{"n_layer": 9, "d_model": 96, "n_head": 3, "n_kv_head": 3, "head_dim": 32, "d_mlp": 256, "vocab_size": 2048, "activation": "squared_relu", "norm": "rmsnorm", "norm_place": "pre", "norm_eps": 1e-05, "positions": "rope", "rope_base": 1020.0, "rope_fraction": 0.5, "qk_norm": true, "attn_scale": 0.247, "bias": "none", "tie_embeddings": true, "parallel_block": false, "extras": ["local attention windows", "shifted keys", "gated attention", "exclusive self-attention", "normalized values", "capped logits"], "init": "normal", "init_std_qkv": 0.0537, "init_std_o": 0.0666, "init_std_up": 0.0768, "init_std_down": 0.0768, "optimizer": "adam_hyperball", "lr": 0.00411, "lr_mult_up": 0.88, "beta1": 0.9, "lr_head": 0.0152, "grad_clip": 2.0, "warmup_steps": 192, "schedule": "wsd", "decay_fraction": 1.0, "decay_shape": "linear", "final_lr_fraction": 0.0, "batch_tokens": [8192, 16384, 32768], "seq_len": 256, "doc_mask": true, "train_tokens": 105100000, "steps": 6021, "dataset": "wikipedia_en"}
Each number is 128 + 32 x the weight over the matrix's rms, rounded and kept within 0 to 255. Layers, rows and columns count from 0.

# layer 3 MLP down (transposed), 256x96, rms 0.0773, rows 211-246, columns 0-95
[[128 118 188 149 129 106 151 120 103 100 107 145 139  64 100 153 107 151 138 132  71 137 136 143 120  98 131 106 107 105 135 117 111 162 177 110  98 156 152  48 142 150  34 142 104  83 133 192 156 205  43 117  72 153  98 130 131 160 137 175 150  87  96  57 103 116 145 133 151 167 127 171 126 151  96 110 151 103 148 100 110 152 126 166  73 109  97  99 105 167 109 148 131 104 170 144]
 [142 156  98  94 134 139 177 116 133 238 133 140 116 120 150 183 123 131  83 153 102  76 155 126 205 130 164 176 129 157 142 107 143 166  93 130 106  81  97 149  45 105 117 195 120 128 152 124  46 111 128 130 167 160 175 152 115  86 154 132 106 101 187 148 167 153 197  90 108 159 137 152 110 189 137 178 148 111 101 118 150 101 124 151 121 134 142 146  91 155 173  61 120 135 139 146]
 [ 92 161 140 168 103 125 115 171 184  61  79  95 130 129 179 174  90 122  85 128 127  89 145 111 145 129 180 149 106 166 109 148 118 156 148 162 100 137 126 114 122  94 116 144 112  27 100 158 162  84 157 152 112 158 137 111 143 146 191 122 128 129 142 119 107 122 130 114 157 192  89 145 126 108 119 135 114 149 112 121 127 105 134 103  48  87 146 101  77  54 112  66 146  93 159  99]
 [120  93 181 138 148 153 119 142  94 168 160 133 123 134 177 103 145 104 122 155 105 100 123 159 143  97  87  75 115  96 167  84 114 182 165 179 121  79 124 134 110 124 141 168 120  88 162 103 142  88 131 167 145  97 185 132 156 118 127 158 103 198  62  88 160 117 180 150 147 117 135 119 139 179  81 148 116 150 217 117 107  83 103  94 180 140 139  86  76 110  70 135 116  91 151  91]
 [129  80  72  82 104  91 116 169 119 104 120 151 120 176 158 147  95 218  55 112 156 166 152  97 147 161 128  84 166 162 162 170 143 179 144 100 122 110 102  88 125 161 154 102 124 101 126 162 127 170 197 142  99 157 112 122 133 140 121 134 133  72 144 124 155 166  44 144 149 113  78  88 133  99  75 113 106 165 136 157 132 101 149 102  89 147 121  97 203 137 138 169 152 154 130 128]
 [ 88 175 187 155 101  95 169 120 148 128 116  96 148 137 124 136 103 114 151  79 164 108 105 134 115 148 127 143 160 139 141 109 140 140 140 128 112 121 134 101 129 126  83 107 161  62  92 111  73 153 161 173  90 118 112 162 190  91 154 178 124 185 173 180 177 142  53 181 166 101 108 103 143 121 112 184 129 179 130 118 144 134 109  95 132  69  94 150 144  83 184 169  66 128 139  96]
 [ 87 132  83 159 155 108 190 121 136 164 118 118 109 119 140 128 143 142 111 113  61 110 107  82 116 148 142 130 159 132 140 140 144 149 163 120 138 135 125 131  78 177 123 118 132 102 202  98 142  64 127  90 109  93 167 160 121 133 143 167 197 138 181 134 188 103  87  89 114 159 127 139 145 141 135 163  85 122 131 164 165 148 121 169 155 197 166 117 177  99 158 161  95 127 167 127]
 [135 113 111  87 131 140  91 122 135 168 149  28 102  96 123  99  98 163 115 170 127 130 103  68 169 121  94 142 193  66 119 112 117 161 103 101 125 106 151 159 147 148  68 188 147 135 143 137  92  87 128 124 163  97 155 100 158 138 199 147  46 127 127 156 130 118  92 139 107 168 163 127 153 135 115 117 127 170 111  74 111 152 139  65  80 151  90 177 130 166 126 140  76 114  38 101]
 [105  58 158 167 157 110 144 168 146 134 141 154 121 107 206 178 108 136 120 137 141 125 122 111 196 104  98 114  96 153 160 127  63 127  72 144 121 150 105 133 125  86  82 173  97 137 139  80 117  97 116 117 210 101 166 122 117 128 161 129 160 136 151 169 152 141 124 200 116 115 152 207 212 124 163 119  93 175 104  98 166 132 162 125 126 127 150 155 134 152 123 128 145 146  93 139]
 [ 99 116 107 168 118 118 160 133 112 125  96  87 128 158 137 149 137  83 117 149  83 143 156  47 120 107 122 109 130 148 103 105 197 148 147 210 150 141 120 148 118  87 201 107  93 139 116 169 124 157 144 143 121 171  89 140 147 111 123 167  68 119 109 132 119 112  91 205 146 138 139 104 144  71 192 222  88 122 168 111 118 156 140  99  51 193 108 104 105 117 192 152  91  97  98 157]
 [123  75 134 172 172 110 144 104 199  96 103 163 144 136 113 158  93 148 135 172 130 106  58 170 159 126 169 122 134 106  93 147 105 171 142 132 123  93  72 255 172 131 167 158 129  69 169 168 104 160 117  82 101 121 134 117 119 164 138 158  91 178 154 122  98 152 145 121 169 151 116 118 169 114 107  92 151 128 114 156 125 130 109 116 107  72  79 179 158 173 115 188 177  86 157 121]
 [107  95 142 113  81 132 121 152 176 147  71 115 132 106 224 105 158  78 121  87  99 170 106 141 170  99  97 113 185  61 117  69 106  80  58 152 158 157 114  91 143 117 146 102  79  74 159 116 116 145 129 134 139 150  68 139 123 164 130 100  33 112 101 133 170 131 180 150 134 150  64 107 136 128 131 118 152 127 100 102 187 108 110  82 142 194 127 138 144  66  92 138 119 116 143 111]
 [159  85 123 140 148 108 162 132 167 204 131 193 110  84 116 130 146 169 161 130  85  84  71  82 145 138 107 189 175 118  68 105 129 115 165 166 171 154 130 150 104 177 145 153 105 142 131 180 153 138 138 105 122 120 133  76 143 136 140 107 132 160 170 113 135 170 155 225 117 121 182 107 208 167 148 141 123 135 142 160 119  99 200 125  96 122 131 104 130 141 132 171 195 113 107 149]
 [143  42 118 123 116 109  68 110 144 117 131 170 116 149  87 146 105 132 105 137 142 146 108 140 100  88  98 116 138 103 163 110 141 168  91 125 144 104  96 165 114 157 139 100 104 118 172 166 165 112 120 162 116 121 110 126 152 127 153 112 144 197 145 136  70 123 143  82 130 164 128 169  99 126  80 127 150 112 112 160 161 165 165  72 169 125  88  93  97 158 129  97 143 116 105 164]
 [131 108 124 117 115  81 154 128 150 132 126 156 136 107 102  87 127 153 145  67 185  63 102 192  83 129 148 166 124 118 114 103 151 180 146 112 131 130 135  76 158  73  93 154 116 101 131 144 107 112  79 104  76 147 100  94 203 182  80 145 101  74 125 129 136 175 115 231 122 180 127 126 145 151 149 149  64 112 109 116 145 123 118 145 139 114 132 120 155 128 129  97  61 105 179 170]
 [156 103 154 128 137 128 120  46 147 195 113 144 163 134 185 189 109 139 118  98 106 127 178 117 109 124 154  76 110  87 165 109 108 113 186 115 170 139  70 196 108 147 159 105 129 131 121  98 140 141 124 153 122 130 126 132 187 159  93 154 118 188  41  93 126 126 132 140 111 187 148  86  73 107 111  97 148 146 136 118 109 114 117 126 147 104 115 100 130 155  91 152 149 132  91 181]
 [158 151 118  94 181  83 136 116 146 171 138 110 170 141 105 170 135 150 141 122 124 152 134 100 104 114 111 148 177 104  83 109 107 133 154 180 121 128 119  97 200 134 104 124 142 136  75 122 107 134 108 142 151 145 118 141 111  92 139  97 141 250 183 120 167  75 100 127 108 176 104 129 129 127 167  99 111 141 150 168 119 164 131 114 123 107 112 144 123 122 119 119 173 109 144 148]
 [119 130 126 142  70 161 173 133 105  93 143 198 144 113  92 173  78  82 111 129 112  75 100 115 165 112  92 144 108 137 109 119 135 142 148 197  96 113 111 100 105  76  99 103  70 149 141 105  63 137  92 128 184  85 137 127 137 161 150 169 111 113 122  34 113 184 146 146  97 121 105 116 186  94 118 115 164 127 100 101 140 136 144 161 136 195 182 125 144 151 159 101 129 153 134 125]
 [ 95 156 127 172 155 131 177 150 126 165 146 103 135  65  93 129 106 127  93 146 124  91 132  63 133  99 163 124 168 111 165 139 150 135 166 147 139 114 152 142 153 110 144 174 106 166 108 142  93  88 123 139  78 137 173  67 129 181 128  53 112 130 157 103 140 152 142  86  93 135 116  89 205 124 135 117 159 162 199 181 134 145 142  89 140 131 157 120 115 180 121  66 191 160  81 162]
 [154 165 161 126  65  95 140 112 100  88 164 127 103  99 124 159 112 118 118  84 131 144 142 107 111 184  92 115 151 152 165 132 110 113 177 133 174 140  95  98  90 145 127  96  94 132 139 162 105 151 131 124 122  98 147 140  97 142 120 161 175 124 104 164 105 133 133 174 141 172 106 108 149 174 106 122 116 157 130 173 116  81 137 128 144 137 161 114 108 124 163 114 107  88 155  55]
 [139  60  98 145 176 178  98  90 157 140 163 190 149 106 166 105 180 144 170 151 155 109 108 150 100 165  95 133 130 103 131 111 156 151 153 128 112  96 122 147 151 112  97 133 133  98  91 127  86 151 170 110 116 158 144 151 187 176 135 195 145 198 144 128 112 106 139 163 122 133 115 153 145 165  95 107 112 144 105 175 120 128  73  77 129 137 132 142  98  91 159 155 102  97 139 159]
 [ 97 112 113 159 138 101 118 128 135  94 155  97 121 136  67 175 161 119 105 155  99 190 162 112  56 182 148 132 113 102 117  69 134 150  90 143 144 125 128 126 113 116 165 132 156 142 122 212  87  95 154 202 125 113 136  68 139 109 122 109 113 142 118 106 132 147 126  82 107  54 111 168 187 103 115 127 141  90 172 109 123 178 182 113 149  91  74 137 111 161  79 141 130 161 133 106]
 [106 109 140 110 127 126 131  81  96 155 149 142 167 140 186  68  81 161 124 111  62  71 122 140 109  51 114 139 110  94  63 156  80 169 171 113 117 109 128 172 158  67  98 144 124 107 124 149 142 123  93 142 172 104  65 139 106 158 145 124 146 176  40  89 125 124 121 150 141 163  98 139 115 130 142  92 173 151 139 147 144 151 186 182 126  99 156  73 152 140 136 103 100 106 141  98]
 [ 57 134 141 133 115 135 143 169  83 165 118  86 142 117 161 175 155 138 115 134 198  79 136 164 184 140 108 163 130 144 105  88  81 179 182 136  95 100 134 126 104 128 104 150 148 122  89  94  94  63 124 170 161 149 144 152 156 123  84  77 123 142  97 100 108 123 120 196 152 146 158 137 125 156 116 120 153 153 167 101 128 130 131 129 106 172  86 179 135 101 146 117 119 126 120 134]
 [134 180 168 156 117 105 175 179  66 101  91 137 162  99 170  58 114 122 113  37 151  97 140 117 112 113 125 179  87 116 107 129 151 114 105 151 158 121 126  39 132 151 120 115 103 139 119 164 107 123 178 181 140  97 132 167  61 145 167  99 123  92 178  94 141 138 143  82 144 103  90 176 145 139 150  77 172 107 130 112 110 139 146 155 127 132 100 103 144 193 129 104  79 124 131 149]
 [ 86 143 146 181 192 119 156 159 146 141 113  88 142 147 111 140 138 140  63 117  91 126 118 153 141  90 105 186 108 166 123 144 143 117  98 105  68 100 156 141 117 141 127 125 119  91 135 140 163 168 108 117 101 115  93 168 111 127 111 146 169 165 111 130 187 130 130 148 148 142  90 144 137 105  97 106 170  56  93 120 107 130 136 121  75 144 118  80 169 121 149 179 102 125 155 152]
 [108 111 121 144 137  93 201 134 151  99 185 140 168 124 142 116 116 146 184  68 163 131  70 126  85  64 153 159 116 199 101 132 164 134 112 144 123 126  81  19 126  96 145  93 103  99 178  70 152 153 112 149 132 101 120  99 126 160 145 172 139 144 159 129  93 118  85 161 163 101  98 129 118 105 147 131 111 101 102 128  99 160 123 146 145 153 138 118 148  87 138 161 106 184  87 167]
 [125  97  84 123 120 210  96 204 192  90 116 112  75 132  57 111 114 120  95 102 107 128 147  97 161 173 151 101 142 140 107  78 132 148  77 168 126  95 130  91 138 147 142 160 119  82 112 167 142 166 132 131 112 153 139 145 133 133 174  81 153 142 127 116 122 120 117 152 127 151 169 202 124  71 166 120 171 107  50 149 163 140 156 122 113 158 171 195 132 189 110 156 157 169 129 115]
 [ 96  80 120 112 124 139 128 139 125 134 150 128 103 134 178 128 174 142 122 132 109 185 210 132 114 116 189 128  96 113 178 156 125 124 168 178 151 158 123 112 188 117 136 151 107 162 132 118 124 161 176  90 153 115 140  93  64 181 127 164 167 158 148 176 141  57  98 212 103  73 126  96 126 150 133 121 121  96 114 142 132 145 119 114 111 122 148 156 156 156 186 121  65 117 144 193]
 [114 117  91  99 179 150 106 113 151 128  89 133  97 119 105 100 150 122 160 130 110  98 120  84 148  74 135 132 114 182  95 137 154 119 142 150 102 189 136 118  73 137 131 133 160 194 117 116  96 126 106 154 157 162 131 121 131 118 141  89 157 255 164 140 101 131 147 111 129 135 112  89 111  99 118  92 107  78  93 121  82 119 129 131 148 161 132 119 125 132 104 101 162 150  51 133]
 [ 82 124  79 109  79 116 113 127 133 101 199 120 143 121 113 142  98 158 131 132 101 118 150  64 154 133 164  93  82 120  96 125 109  71  99 137  94 142 154  64  98 171 153 122 135 180 164 132 106 181 148 123 133 146 127 130 121  92 130 140 118 212 118 130 122 125 122 174  82 118 106 111 170 112 138  85  89 140 139  52 103 139 141  89 144 139 109 148 125 170 127  95 155 122 100  55]
 [128 154 119 100  80 128  93 140 138 177 115 173 127 138 113 126 142  72 161 131 102 176 146 137 128 117 110 105 181 114 115 120 167 110 102 170 143 133 112  92 135 175 153 153 129 181 164 214 119 172 149 115 170  89  91 119 135 136 101  92 137 140 120 117 124 177 149 120 115 121 167  84 165  78 113 104 167  85 147 113 155 106 102 132 104 119 142 142 134 146 105  63 147 167 145 154]
 [136 157 157 127 116  96 121 115 147 172  96 131 119 155 161 105 126 152 110 183 115  95 132 169 103 193 122 138 168 146 161  68 129 151 128 187 157 147  94 123 139 137 129 131 134 102 173 177 114  81 167 124 149 140 116  72 189 145  96  77 129 139 156 150 143 114  80 128 149 158 215 153 121 114 168 140 143 120 197 142 121 104 115 150 160 101  95 121 106 133 137 113 149 134 126 105]
 [157 118 144 153 163 172 134 124  91  88 101 175 119 157  92 160 135 168 126 103  89 165 113 170 174 163 157 145 109 201  75  86 104 123 108 157  93  58  91  52  94 146  80 136 112 166 117 153 127 121 122 155 204 142 105 138 131  89 137 112 112 146  73 175 135 107 188 180 157 120 108 180  80 115 145 128 182 130 108 168  65 202 161 145  67 115 192  57 102 168 125 140 161 107 124 118]
 [112  96 142 112 179 135 121  98 124  93 116 136 152  73 132 141 137 111 119 131  86 154 171 113 119 154 122 125 128  90 128 132  96 125 157 125 135  94 124  63 178 124 174  48  72 166 134 168  64  99 173 125 172 116 146 100 150 127 123 116 144 107 115 126 106 155 184 107  95 117 119 123  77 183 165 118 126  95 127 178  91 113 101  79 177 102 144 116 101 147 141 139 164 177 120 117]
 [151 113  96  87 111 152 115 149 143  63 130 110  94  92 116 151 113 150 136 145 132 186 169 170 132 124 132 194 112 136  99 114 138 150 162 158 146 186 114 156 188 141 173  67 179  92  98 131  87 138  61 143 143 146 117  74 103  87 126  87  69 153  68 124 142 158 170 119 151 132  82 178 145  70 115  81 172 130 135 165 142 169  92 134 134  65  66 174 118 110 115 156 124 184 158 100]]
# layer 3 MLP up, 256x96, rms 0.0771, rows 212-247, columns 0-95
[[121 163 118 146  71  78  94 113 180 176 134 127 175 129 176 211 121 213 136 143 142 138 147 127 145 204  96  91 112 143 149 133  46 108 172 114 200 188  64 147 119 154 108 144  45 119 127 147 183 120  59 105 116 135 220  84 151 113  84 135 136 110 117 112 134 135  53 131  66  74 106 130 127  89 115 105 138  89 116  90 155 154 147 102 133  98 122 116 169  95 135 185 152 148 125  96]
 [167 141 184  95  84 164 119 134 137 132 134 129 121  81  61 171 127 133 122 130 113 126 167  90  58 140  81 106 150 162 129 144  79  75  66 104 132 110 176  91 151 154 116  96 127 121 152 137 169 110 111 151 173 136  33 172 127 108 144 154 161  99 101 128  92  73  84 101  81 102 119 132 163 155 183 114 123  91  96 127  70 127 122 108 163 152 109 150 109 121 140 165 139 170 124 108]
 [163 151 183 124 193 135 120 128 119 106 200  79 134 108 144 122 143 166 130 142 124 138  81 126 161 115 108  69 152  72 121 157 121  67  79  78 123 130 158 149 103 143 112 150 132  91 125  96 166  84 167 112 135 132 129 110  85 120 162 154 115  97 121 149 165  87 185 152 113  92 123 124 131 124 122 100 129 148 154 166  80 115 142  89 136  52 104 172 135 169 160 144  85  93 165 151]
 [114 134 190 146 119 116 132 119  57 108 216 125 175 143 121 106 163  80 144 127 129  94 134 108 173 125 143 114 178 157 154 168 106  98 164  92 146 148 145 131 149 161 106 101 124  97 107 130 152 143 151 127 129 136 173 104 138 122 149 155 135  99 145  96 142  80 104  39 137 175 140 149 184 169 151 115 124  74 230 116  99  89  92  75  67 142 115 111 107  85 110  99 146 187 146 142]
 [183 109  86 102 170 101 106 109  85 113 143 181 104  86  95 156 111 119 102  90 109 136 192 120 118 125  88 139 103 146 109 113 126  71 162 109 103 131 146 118 179 138 149 136 124 132 148 101 154 150  81  92 132 162  86 121 151 145 133  88 167  88 116  60 100 107 143 189 150 147 142  93 171 136 136  72 160  92 125 134 101 185 165 199 132 168 192 112 153  82 108 111 110 139 120 150]
 [145 123 104 116 168 121 108 135 132  57 187 176 122 125  49 124  81  71 126 150 169 178  95 153 171 153  95 106 153 165 160 113 125 105  83 129 100 155  95 119 137 175 148 145 140 133  31  79  84 104 143 143 141 117  84 119 129  78 164  81  64 119  96  84 126 111 166 125  98  72 120 113 111 155 127 135 151 149 160 145  62 107  60  96 124 121 101 151 135 116  96 150 103 112 181 141]
 [157 122 105 160 159 131  69 108  93 146 128 170 147 185 105 185 124 126 112 123  90 105  83 101 113 119 127 131 114 180 163 115 126 118 128 133 170 149 125 156 129  97 139 136 136 161 164 122 116 107  77 122 152 212 108  89 155 105 100  96  80  81  70 100  91  69 108 114 110 163 142 118 132 121 176 152 179 112 189 156 119 133 117 121  93 115 115 155 165 126 132 146 173 141 168 107]
 [156  95 119 154 127 116 129 137  93 146 178 123 160 172 179 170 163  99 110  86  98 128 161 161 159 131 136 151 114 143 126 102 140  97 153 122 182 137 119 136 116  91 111 142  74 111 129  98 150 116 105  46  86  97 103  79  77 120 102 192 194 113 142 140 108 161 147 167  77 121 124 144 138 118 184 165 192 122 199 186 114 181 124  97  89 100  93 141 179  37 129 148 156 133 151 102]
 [111 133 147 123 124  67  78 159  70  73 132 131  96 125 115 157  97 123 139  77 130 127  70 147 116 131 186 125  82 131 146 193  87 168 146 127 148  88  95 154  78 134 138  65  90 105  75 103 116 154 160  99 125 189  89 133 157 149  97  95 167  73 124 104 147 137 122 139  99  96 165  89 131 137 104 154 182 142 186 223  74  83 166 176 134 148  71 114 152 106  96 130 186 106 137 133]
 [149 168 127  52 123  75  88 166 133 121 127  71 171  95 153 108 158 146 142 133 172 113 141  47  89 199 164 112 147 169 146  80  98  80 146 127 158 152 116 131 131 110 173  98 166  81 111 151 117 135 135 103 100 199 117 180 144 170 112  78 167 120 168 146 120 141 179  67  90 139 153 104  63  92 112 129 189  88 134 108 142 125  99 136 119 130 119 149 156 187 163 112 117 145 115 173]
 [119 121 135 150 130 142 106 145 149  78 154  39 174 136 113 163 119 112 182 142 161 161  78 141  98 144 130 154 138 143 165 109 164  87 139 159 120 143 140 149 147  99 184  67 181 121  68 150 163 117  88  78 180 152 148 167 117 151 175  69  49  78 104 174 208 131 140 115 113 133 122 120  95 167 130  82 171 147  77 121 143 110 157 114 123 156 138 128 126 115 146  81  81  75 103 128]
 [161 106 190  95 144 155  84  99  79 123 138 140 132  87  95 163 169  72 166 105  99  90 140 148 159 218 171  72 164 129 106 158  93  72  86 114 144  79 157 161 103 121  92 118 137 150  96  97 124 115 122 128 151 132 134 161 113  68 119 166 113 105 171 168 118 230 124 116 153 119 109  95 135  97 202 152 135  96 176 212 119 133 109 117 141 143 129 143 100 123 152 143 172 118  88  98]
 [163 139 144 130 149 105 134 150 161  97 117 120 104 119 158 124 126 158 162 141  97  79  81 133 126 160 164 142 141 149 105 135  94  89 106 137 113  82 145 130 150 112  98 102 149  99  62  71 168  84 119 160 134 126 191 133 116 155 125 127  99 140 128 120 121 119 176 154 169 121 117 173 134 170 147  89 147  79 122 102 123 105 136 148  97 100 146 130 155  90 114 116 159 123  68  97]
 [142 113 100 171 196 109 149 142 174 145 153 120 141 136 153  71 179 104 163 109  78 108 178 115 215 192 136 118 143 184 123 113  38 144 117 134 169 156 102 123 125 123 146 150  93 126 118 110 118  56 170  83 118 105  88 153 105 130 145 146 101  89 162 127 153 171 114 149 143 124 121 129  89 148 101  81 142  80 115 118 128 131 149 166 138 132 135 113  93 150 107 147  85  57  89  80]
 [156 114 128 146 178  98  76 161 118 133  98 143 131  93 150 124 105 141 111  96 103  93 119 133 136 108 225 115 117 112 171 128 153 117 129 154 186 116 109 191 102 133 152  78 121  76 142 124 148 118 109 152 146 128 133 151 113  82 113 124 154 135 129  99 140  99 165 155 153 105  75 140 132 174 189 141 173  68  89 112 114  87 110 137  89 100 133  99 157 109  89 128 128 105 140 124]
 [157 106 131  87 127 122 109 107 117 117 109 178  98 122 122 129 143 129 104  87 110 129 168 133 138 101 133 102  86 136 175 168 186 138 108 125 120  87 116 142 100  97 170 114 117 132 160 125 133  97 114 128 110  83 175 141 128 107 129 157  70 120 157 103 102  97 179 144 111 139  70 150 119 108 146 114 178 128 122  97 116 160 156 152 130 131 112  99 174 100  85 102 126 108  80 100]
 [135  84 155 153 158 141 142 142 147 165 153 128 135 166 110 174 153  84  77 110 146 182  73 117 147 107 147  15 109 132 157 137 122 108  69 120 137 108  98 100  77  78 130 139 109  77  98 179 102 134 146 169 119  92 190 167 165 106 102  93 116  91 122 156 143 148  54 101 145 110  96 105 123 125 141  96 168 102 151 108 118 155 142 124 133 119 129  90 137 117 129 129 122 109 130 115]
 [152 150 119  90  86 125 124 111 150 173 153 168 131 123 135 124 122  99  74 131 125 109  86 105 105 113 151 131 135 151 117  75 135  80 147 196 107 169  93 126 112 147 145  87  98 184 131 144 164  95 163 113 123  85  66 110 155 131 132 150 146 104 142 118 168 145 147 164  19 142 125 170  89 185 162 133 170 121 134 197 125 101 127 168 169  85  82  80  89 191 103 129 142 135 105  92]
 [136 145 120 111 133 161  95 168 149 142 117 104  75 102  63 123 140 172 138 165 106 125  77 132 135 111 133 109 118 118 131  94 141 163  67 163 139 165 141 165 135 154 157 160  95 126 143  95 154 115 114 132 115 154 133 100 179 156 152 148 103 116 153 108 101 140 107 121 127 109 158 153  77 140 115 139 144 151 144 125 103 146  67 161 134 140 124 139 130 158 135 161 152 113 110 156]
 [174 171 151  89 190 121 134 159 110  92 168 136 134  85 116 167 121 124 163 119 151 133 110 149 145 137 112 120 158 132 124 116 101 158  91  93 190 142 141 154 133 123 122 101 114 110 120  99 154 141 162 151 188 148 152  49 118  65 152 148 117 134  94  43  97 123 155 169 147 124 132 109 183 163 169  94 150 108 133 141 134  94  96 150 139 159 161  93 106 128 210 129  84 145 144  58]
 [ 91 120 188  67 151  84  97 122 154 132 150 120 146 152 135 169 151 125 115  36 195  95 136 111 112 143 105 153  99 139 107 152 141 122 135 168 111 110 143 121  63 134 133 137 106 211 116 135 160 134  93 109  89 166 105 129 130 147 107 104 143 120 152 162 152 183 107 129 140  90  89 121  93 148 176 144 125 134 100 166 130  33 103 111 135 188 101 184 105 117 152 125 114 172 109 147]
 [141 183  92 101 172  98  39 117 150 139 131  88 127 148 157 118 151 163  99 120  96 151 132 129 144 148 177 167 125 119 163 154 180  58  75 145 194 131 167 121  98 109 166 179 104 108 119 144 102 112 130 130 125 162 130  69 122 123 125 132 144 122 138 195 141  97 140 123 104 192 101 110 135 140 168 135 123  72 126 144 138 123 121 114 103 143 107  90 102 112 171 154 121  92 165 120]
 [107 114 166 130 128  52 116 116 146 160 147 112 104 145  90 122 189 142  71 126 168  78 100 148  94 146 141 140 199 156 118 153 132 147 118 161 156 116 112 114 120  72 147 115 104  84  70 130 138 141 100 115  90 113 174 156  97 105 144 145 172 144 183 170 176 164  93  80 129 160 127 178 140  83 138 112 160 133 117 185 127  61 130 140 106 141 172 174 171 179  95 106 117 126  94 122]
 [129 145  31 168  77  94 124 137 170  92 174 184 100 152 136 141 103 148 120 154 153 140 174 146  85  82  78 138 122 160 109 150 103  69 190 156 110 184 115  96  91 123 167 113  84 144 105 101  96  77 108 159  87 108  95 133 171 112 109 131 136 110 136 145 119  91 106  98  35  96 151 110 158 154  97 104 182  97  75 176 125 132 107 150 128 142 104 112 158 122 159 121 159  92 145 124]
 [ 88 160 120 116  85 153 113  98 152 132 109 132 131  95  85 162 138 164 132 123 169 144 124 159  66 152 200 123 153 177 114 110 145 150 124 103 130 150 136 104 121 114 158 139 123 130 108 237 129  86 175 134 147  89 122 149 107  75  88 125 134 120 160 145 142  77  87  86 131 188 118  95 140 163 158 122 104 156 185 175 162 143 121  90 174 127 119 160 146 103 144 107 141 106 116 137]
 [144 117 124  97 211 104 110 148 134 136 104 107  94  92 115 125 139 160  92 110 149 124 115 149 174 100 145 107  74 185 181 118  86 119 155  74 179 120 116 129 130  71 109  99 149 101 133 135  75  91 183 162  59 185 183 141 102 121 100 109 138 118 156 127 102 180 119 146 148 156  98 124 188 143 139 147 146 155 204 125  74 141 162 109 151 111 145  97 118  57 159 110 115 150  87 153]
 [160 133 125 110  87 106 142 165  82 164 102 150 127 103 139 130 142 145 122 126 106 140 158 152 102 132  80 117 108 145 127 207  96  68 132 158 149 215 112 110  64 142  93 121 135 106 120  87 105 100 112 110 177 110 126 113  96  41  83  98 134  84  92 156 153 127  90 126 170 104 153  87 102 125 127 119 132 170 142  79 159 110 128 174 162 111 105 116 100 164  89  87 178 155  46 139]
 [159 150 100 107 160 128 177 170 119  97  86 158 134 189 158 145 168 146 123 142 141 107 123 165 133 171  61 106 121  87 137 169 152 154 108 128 165 149 128 108 154 142 104 145 138 177 101  70 127 168  89 127 142 128 132  90 152  81 112 150 123 128 162 162 143 204 139  99 134 106 170  98  92  92  77 143 172 176 131 213 124 110  95 128 107 167  97 169 157  81 151 139 101 193 126  83]
 [144 133 164 158 138 101 158 164  80 126  97 128 147 152  85 117 116 130 126 107 152 148  88 133 112 124 156 114 104 155 178 148 128  45  76 100  86 115 112  82 105  75 105  80 101 100 172  73 190 155 189  65 134 100 141 116 141  29 105 150  71 114  95  77 179 120 155 157 122 165  75 150  49 101 133 130 132 126  92 125 159 155 134 121 106  91 102 164 108 107 131 130 128 143 141  99]
 [201 113 125 131 160 158 131 177 137 160 129 142 102 135 121 124 112 138 128 107 159 155  86 121 117  78 168 143 141 128 139 125 150 137 118 167 112 108 138  83 142 127  96  74  88 149 119 168 141  47 188 157 141 104 137 190  99  93 111 120  88 132 154 116 126 150  58 154 166 109 193 126  55 119 157 132 150 139 126 117  94 155 144 143 145  96 172 146 156 134 141  57  87 183 100 130]
 [117 143 113  99 142 117 155 162 162 116 163 113 106 114 170  89 112 155  60 123 161 166 156 145 128 126  99 100 130 108 131 121  96 152 142 113 106 122 126 144  53 100 116 103 142  68  93 150 119 113  85 164 120  96 120 113  66  97 113 162 121  93 107 145 118 138  85 144 152 124 107 142 112 134 148 157  72 129 131 112 102  84 142 144 125  88 138 111  97 188 139 132 147 137 187 147]
 [102 210  75 161 131 134 110 138 108 126  92 139 142 100 136 132 147 122  97 124 130  99 164 127  51 154 140  72 175 165 129 169 143 115 118 104 125 124 180 146  80 114 183  66 118 104  93  91 126 108 186  96  82 136 123 130 140 176 100 118  94 139 147 133 178 127 149 158  81 122 151 180  86 112 156 119 106 179 146 102 122 183  92  97 140 115 129 125 131 110 104 128 118 188 140 114]
 [171 114 148 159  89  89 166 132  91 146 134 119 165 133  95 107 168 188  85  83  90 130 174  97 147 103 109 135 113 137  98 169 153 128  59 177 128 137 104 114 115 119 115 108 152  74  68 143  90  96  98 164  47 174 105 114 101 143  83 125 127 103  94 117 115 153 151 133  87 122 143 108 138 164 116  60 232  98 185 134 121 138  96 163 166 198 110 103 123  67 122 101 164 124  88 163]
 [127 137 159 131 131  95 132 138 145 191  99  65 163 124 135 123 109 100 176  81 148  75 140 106 152 127 147  91 173  90 147 121  84 172  65 155 113 150 129 181  62 147 128 155  82 122 168 144 166 171 118 142  87 150 108 135  77 117 109 132 164 130 159 199 121 112 119 140 152 100  71 137 132  90 104 118 149 100 107 127 156 167 125 144 114 143 115 142 152  80 126 142 140 106 136  83]
 [118 106 207 104 120 104 185 108 125 122 139 107 165 203 173 113 128  80 164  27 120 110 101 119 159 215 102  96 136 163 111 181 141 148 111 139 137 111  96 108 124  68 105 118  95 152  71 138 174  90 133 129 117 141 130 186 108 151 108 102 157 109 147 125 159  77 101 108 114 182 126 109 125 162 135 115 144 116 115 118 115  56 147 139 110 138 153 110  99 117 152  87 114 106 134 158]
 [127 132 176 136 147 125 128 134 132 184 181 119 135 170  57  84 130 120  52 101 107 169 101  91 136 134 180  70 171  85 116 138 127 110 107 148  98 153  93 140 161  69 136 176 151 135 129 136 134 125 198  99  96 168 123 148  81  93 137 143 151  77 209 179 109 150 107 142  86 119 140  88  58  58 120 101 147  77 107 166 114 144 112 144 109 115 100 150 137  91 116 188  84 107 142 151]]